Weights of a small GPT-style language model, trained from scratch on English Wikipedia: 799M tokens.
Each number is 128 + 32 x the weight over its row's rms, rounded and kept within 0 to 255. Layers, rows and columns count from 0. Numbers have three digits each. The size before them is the row's rms in percent of the matrix's.

# layer 4 attention output (transposed), 448x576, rms 0.044, rows 352-383, columns 192-255
099:099108057140088120106125156062153123119151149120120106138169064136168115139121150175109128189082071122125146060119153146135100104125132109060105153073160141147102117181168119160101143142148104
100:113139151112053100151114175165114129124180154090151141135137114116111091122148166098181164135096110155145116059093199112160102108129085150134160138090174160199149095127125130141139124094175160
104:129059077085114172140089118113153127147163156161155118094116097119111140170101110127115143168103140113099088115133081194152111107088140128076067098121107122130138155155153164125097153150148110
093:121166166113104166184156123104122091100105137101186150134114091121151120108158151132081164178107136121116127152141126156145172161143147139114166186106068099094146076169147143152124032087163137
096:158150068192109165171137105107163113102109095073115119034139134155137102175157135143111090170117119079167127161117087103082117124138096087122114093122093079144100154123132171133090131122089171
094:133101111179115130122104115131121104104083169176141118134103114144170109193118178180155163152129176102179164101082098182098083122161096120122154115129155106118117136156186097112064177131164146
095:197134144200170105143182149116165085083079183145106104147101124099120118138134139169163156174152174159163114190128114163158139125165154163142109137174135102111102082174122050127100093147097106
091:126125118150105174153115129143173084128157122046123180110160143096130138141152113117082095077184081184139149136098105062084125139142159158139133117111096118152154136108108176148137135124146160
090:161105084117110058161138128045118126121076108122102095101140177136134178095137165175109147173071141104085209140156132147074163165157150101103122171118090140148108080138127101113155125102094096
095:177127186139111113110161112147133191169172106108172120153142114042125115137085140107134147090127107195113117086087095169092112157141136151143138146107140137137124175161143126132120182141255124
094:093115099098167171081153100134128114134205074157075152123105136120146150162069065144086159135134118151124115114188151131106110102100177123095128153118178071138121124113141123142097130169127142
097:158151095102110168089128138125115123129114091084081162128090081153088132156129168154154077106117110160088110163098090103141094126124085136142162111123115112127105157146161106158159110113163155
100:105139173120128134177114111142097143095147152175130097075131113138093103144131149051113147146097106083119130117130141172139128138132121169074100111109066110134128078135102205104114107129144180
091:129129130154160171122136139114156091137099092107142168116078132158070121061128139129141099124141096132106085175109151097148115174117090127122143128138114103108144168105096174147105094114111108
101:143183158199115142139119130160133120101166184214185140163131152111163068145090122117126140043114156129163090149130133079121106068137128151100152188170133099127126103125108116142099144074123128
092:135101091144075105134117142097144105115140157128150108113139118102090084124100165146194159112132107122157102116174121122158092146132068194062153110116123125143137081144154135179093110138138153
095:083128074108175151198121158094115153120116196145119127094121163163184129167124186120102105091091107111137146078054181077118163129210200139070134144118143124107160146098153151124151200161111167
098:179175153140113118096162121111145181151186078156130101168097163102111132184113105083124091096197124128078095114092154118131115131170113091201123167119199119175081142106144060099106184151155131
096:065159106161113179175158127117092133100187151142052055116149122100206126137107155094097130151097151115120108132139171126169108059138100109074134076124079148100083111097102127122123103016145156
096:153171158145076131162119133105155099176141164125170121140144097031118135124165160107125155076164130151119119132107136144136062125127173155123172176132109144119135150143172186169086104167173118
093:078148170136097138099098104132159127082126135191135107103122199124187091099092151184148138107140126074174148103123170114063065095121134115098135131151171081090108146141103133154104134090106131
091:190145099079113117102168163124098133140101122101148210164177107126096108117100068166169161162146181134110178105141088152169138099151122112151189125162087108155119118084131168133119149145115146
102:100123126098102162168144094062106165126111118121194107125177175134115194166166117156171052182110155101140096130104145134120157153113102079116135087105075092117151157150131145131141158161136163
098:152140119103094130137132139075165081159096130056156155136113145104118121117139146171116092098159116143110168135141085085108102140127084141202151113102136122113156156058127146151134111095196122
097:092122096099091102126082135094170111146108124114199101093178153146166150106126154191126099122095130096144207118151143073116204116085080118109106185090155120099147134113100100135161137063138095
092:091111108133170117087114140081116147117149137110080139103120174148135165133142166160075150196102140156167130123114143162137147182190222162120101099153140132074140077124098079164118173163134081
092:146109104061143184112168142147183105135150095094107105101157144082126164106137148128057098140103161163116137104175110153115172111135175087209155137127135104082135179150138125157123167090156120
093:109137112152095094148166155195110122115125161138106098068154053089144087149144124132167156154091141120155162124032142151158135072109115111116091142061142134158065141201118132048101105110126161
105:105127140118112156163139112082130134171156111137157135087133154140156113084077150106118150147124117116098135093129114184083144162103122134103142174159111141081075144103026160103121123111161104
092:167088129157104132134135122142134101127117105148128150207152131195034132091134118111099075104125094168148140167135180108152174147112144101083089099122090168176127101184102139130132088190135114
089:092108116185113121233096144113099138093122158112165133080100111135166090081150183092151119144117133056127125121071087093121155136128112082083149127119090098137102087157104180118104137108146172
097:133188183149097120114149144130074085087118159090119091171126129085148094127116171169194133161107119149132150167120156161186089136156175125124195163128127198100129122104154093157044088131159104
# layer 4 attention value, 448x576, rms 0.0485, rows 353-383, columns 192-255
098:149192127123097115124094133071106058165158121110172119166151201119082124114124118131155162115116110112134049081119103094187103076110092124125076107113158124145153103057122113112141100106167089
102:106075122169101161066110153082139129134129110138144110092129170118118123163125165150141074082095165112141144118108137174135192131077114102170107130150117164135111163137108116125133079083132171
090:098136186113139155156189125143119101169115105125107122204101149173092092093124094108112117132146135177157128141124147137145151152097157138102139087150188146147107102152117126130087125074203194
094:117166137130133129149129139108132087161169067132118138075164061149119151201123168151167122141116153077160103204101130074190140128096108115184128113136179153096066150166098161130123096137144113
098:100129128111133083113125120109185111137140123158079095090077137146138123124157109095137105100022154159149116121158170116083132200162069148123128097191135130150113098102166155201114114171132148
096:132113113080190113092113102135070128127071102161080055109124147156087123146096104159121149158087160148163103132218110186163107121163171191133133128146106106130120084134176128185117065131099173
095:118147091099129082172094165159141114061137107132132149123130153195124161190096109111076089138075078159117152107094087117157142115181115129140184089122158115094150143141154112172128093130140167
090:163107134118184092171119108145117163168127073095087128053151076158094188188104146173090150181150206096124131163059157135132146140115117112114129148116136165188144163160141131080097085167129129
093:137153135146077129069143095152112129120063045090162078120124108096130159142093140089171098113063125116123123092111137161189131156152118149140133120086133102153123108101130123146141114136173146
092:086109186097137130163136103131165151131154169146156132157111168109110137097124111115091141103132111145160107121151151092048134103065120141051195147176084108195124095105141181133153086147100154
098:122134122071112134128092113113201100095152172131132133115145155138105173135156182168147117084148226110164150118114069104158096066153079153161149102157169096125075071134142125155110176088143162
103:138115106157090122123134142119147163140161114114117137124130103190110128137164086191121163157132127117120183148176197083170100162075143159128114154155155094132107163154132135112161148123173138
089:164122116125103141078139137113151135128113140147067134126134120119135150102110150111111166119181203090072174124096156112150099147131150139151147072130150075123133158121171160132090162054120152
101:092153136146127112162139172152107166112130208137087152084168199120168083079109146154122133084075142119104122078164102144124121185132049120102111158114098147114190147142052140177121133071135145
093:092175087155058096137084160115089140167149081117166128112127141143134093159143172207142153159127103137143116127151110168149121148172125151190154159144103133089137090088125084199113097145123121
096:148137111114125105127109123163114114207149098129126114115070135117208119086144118105134130114123161081163143151136169072149148086145070126134188173151138133079045101118106118132147127152111171
094:126141191128131148126180140160129113132102070120156124126081141109108130115087174135099118136125110102172123188197115080088097141212158119151128155132114173077111151071133075222109154156121137
096:104058197144111135128156154127149142166187160114137140111111126129138123106129136124125119146126147136142110141160163088143115121132133146085140137117073205123062180150156131230139122091129192
097:130177114178106129159139163149116119170108112076136100143110139022152115145117081151115203109147170131135106103077122121114098128178196089167090162133125189092189130108163084119120139091171092
091:088091193160096088185079127147165158170156107178175172142127146182152079072077155146092125134112138099154144109098173145192108091138110127120095116114150126126084104076091138162136130105184088
095:139151197093180109132161095177103116124118087118101197144116122104099099157127132148103126111133144138102126149135095130150148107161103055132185108182095154155129127173160135109133172168089176
102:131100148166142115136145125075148125214109110131084139136132113173129112101145110140122129168094128125152132170087126078138136115145112080137087166119134137097089122113169111109163111172141175
100:122152153072116143194091137086124090104105120115130148163142136222126178122106099060101102170103126092166141129137136133124150088206142132152189136155193078104068102096101120166114121116136101
096:104111111130148121102096183127153136166193127155128138119180089161180135122132135108144102129098101109120107146115181138147160174118108107061130107043173118137129180142126129132106110104101109
090:128061195155172137130164104123196112121109128115132149089087117089126145174120134144126072118102142121118132091124107109086153182166133139167111123134125090116164066176074103083160171132117078
091:125133152097144137175158155104105122070123082115077167115114131122136140100089123092080111090094151162117145156129121079118164107130132170162131148171121144108149178087140160152118116142180103
094:116203128142093096082175137164106119153123133102191175139150090119105108112134114154162145127137108172126103132113149112142146199085090113108100153100138174182140168125110113099131097141087119
104:137124176145144097150143169184149163131134158115065087132159044167154131153089137125152115217131191091123142128037170125125095134100127131092093094132173113124112169133044114136113136110145169
092:136143135065100121096065159148215133119138157111134126140104146213053092182125148151076092076157121135106159115162085089150100131063091116140127165175102066140111096196166116087153190113113164
088:097124158173128133160137161141098101146172126107130099148115137135145156102126155127114137168096187133154132107037160107165128161102118116126137093136167168156089160157160152089065153077164199
097:120154176187124159115166109187152101149059142134124151143074167078149122097115101139156118110092082157139101126108145140188074177118145107150063177115123119100157069080154151157086163158135126
# layer 4 attention query, 448x576, rms 0.0457, rows 384-402, columns 192-255
081:115163159140162126174143169102102071149153079128162098103139072202178141142136119111126121120108147132136111128117111152157138145116146073135144145118133114174120156178099131152140122126097129
105:145104097175140056164154123195177131132063114170146129102090155112155117096103123078115159101210107081087136099144181129200134105088103090080147167136158089133187078135100095095094137121127121
092:136103096118141088115158111151130115127100129195163101113084178169136110170115079109143141086120129094079079122137140141165141131079157074061113101153179118130189115116132161160054196091144154
090:157097109083113171133112092115110116126126148084105120180164076113106091107116154174112140154127137166166108132110163141086168054146122175136138079114119151100132133104119163138147167122151127
086:092165137116138102150062101123107168133171126158137153063137138108111136133160156128116187131125183116137107171090096141120149152143080112180120169115090136109090090137163086077165086132123160
091:187158143123159129093123184114143155182098104149101118132083129100167198156145112104180138105101126125083132097045117148124152145095196060102128180144183107166121158110150141117030114150106115
093:122112130089145123104149127108118085086104145135151100137168128137118153079132094079156105125162108099115125145140135153114159103135126181102102079109085141102149108109107160162168143191130111
098:116174161159146157117131098048126110113138115094155101169082128154124075131167160110106131102155173103152196118157153116148151143086101196140089110082142105154136098133140128138131143093143142
093:121108109152091133134098117116126130120159106091149144152123085141166125161093161110044079144155125172131157185099145091130144063144155129176150106117143154145120133139100152169188104122155139
097:141132099117125101141051172137112121148095202160054129058107153134158153064083196127134182142069150153116078111078136138169096130099208097128198153189110103109169144196141109149094109126162110
100:112147076126121136199176159169145107115152114146115125174125128102142077161183120092076103106156110162163162131146121074122126092141121161088108092086138123130079156146103158161189179115179156
104:113157158151161195084075107034163120150085096108096103159105128142080181137132160167108138138134139142122150132105127144169161125115156111192124122128159113118086124114109108077150124138065159
097:119176096135085158191121098154176137160117093093170163165146086116158139157162102085077096074139124119144120154123151151087097152108104191153116125069138156149112124103123073162194096127181142
095:198130049145116182105071126153135090140097132158063113114085068093090149091089163078078173120097112136135159146111058155197106139126202125121159145160117132099170163137133130129092123152136143
104:150105108146148063133132173139149146136122114141120092088120135131134105110133139191198132164070114114062159098090086095167134149163109112181115137118122139105092118178140121092078103137122068
096:069122152134122126166121130148149129120117093092149167126163159120137096157153087115152095149139097154147152153122148124087105096192184124121060105085116103117079171115170132166153150129149117
096:120095131144166122109115168130118092078146107110120143129215167143122149146127132147124136171186143094110156147105154154118159116137139152138114105099118102178128107126124113124133119175046117
104:109142195143162179124153109091114144090132073120142170163083173162100130140181109139131097161158107082143117151196180117072106102103107157108102118123152101141147088089136100130207172173169144
099:091110169160154129156123144115151130087134130098140163130098161114080102112156160102130091142051126110194093151139146137117192111147153177065145133060073129141158164181114112169105119187112067
# layer 4 attention key, 448x576, rms 0.0467, rows 384-401, columns 192-255
085:142090142127099132131109063143075139145151102152095162146098139176122122177079102115108133120122059196089129143090103105064146115147150146141113154132080113087086206125163183162141125098161120
096:139149162114136148107104180072083104121138156149128112087116063208139182129175146177129122173142117113120063102109106054113147141150123131127144092057126210104102155130152128102148117094141147
094:144194119107161096081181224157156124084117104145138107159135120141108150129145169137100098112131200094147150158138151099151157134127122149129151134106153168137149176122145123083127114115065155
083:132088130174094085185137117174114129141134132153128126122077127092092091102113068129159181070097107184120123114142122193139137124103155145155121174148094067157115131121105122154139154125157096
078:138058111161115092146100087081169102153122178124100131141155158192137080052140054120139092161182105093109080154106085053120122156214144175129087122111091140100145100094225172092140156101122179
097:167217132105133119095147222123110113124146126143137094119129148144079138123157201141131124151170145077144166111116167142133092132139100138161145122118140171113135125110133112120129197067132158
094:108106118151097127147117075142108117169117114137116145121161136099112135136090122133140134098132122184095108127138140167142163145097129153107135184154140078080182142139044143182085070142148110
094:109076132139104122121062044107123140129117164125131145145174088093198132112078079122116122131142095143179110130183092105121124135092144125090083096185128149093177076140093137126094098103136101
090:103138191144181100107163118107162142102135171053127150181112161088135098112159127168137112160112108096171133127128171083154141146116127161115126113132096108112123133075180140090183128098137138
099:154188091070172119119172233148102148119087119113144061101128181162086152102152193121147142112108181089067163150079162162113142087113128115179144114089129130171092124148148081123153097112113165
096:102060124105112123141151076142108126168108132162117183152120110080187132144086080120135129101087091162124113112101096132102116077074061142112129115183073178176097120161125134149155163120077168
104:120154151088118119107153174130134102117136148084135138165121149162116051151100156199049111156126141148139147081069067154135096159126116165132118136080139104103106100097100121161120131135149134
093:083100112041116134116122101142145166070103126081208136136109141114105111156100130113140154177103150075132091119050147138110165116126032151128164138060123138119119143091126123084173089122113107
096:201180083117154122106169149186157151140131100176119096095143150170127180150086135142126161138078165092057141126126103138111162126149129111108142116096126088161106145166100039131147161116118131
078:131107195171136076143134165093143179117078132128210064099161107148112124159104067164178124182162098161097106159144153167145212126114136146109101104090124107139184130096217128125147109139190103
111:080086114146135164141063066115159062142144099077117215185133137078161119140146092141112160125126092155191086120175138135175114093135122144165139116165105083125145074113104187116111068154139157
115:078085138143170149137114106077142114138139115052125161229104147097144130122125118142155134152151110157141122133168183133136119133134105162165143120171110152086137134087119200114093082136148181
092:093115104119138175099144114077108063132130116103122144163098103110074099136185165157147154174090097116156149111119096129146122096131063121112144156106127152082141106104120149103139189152151165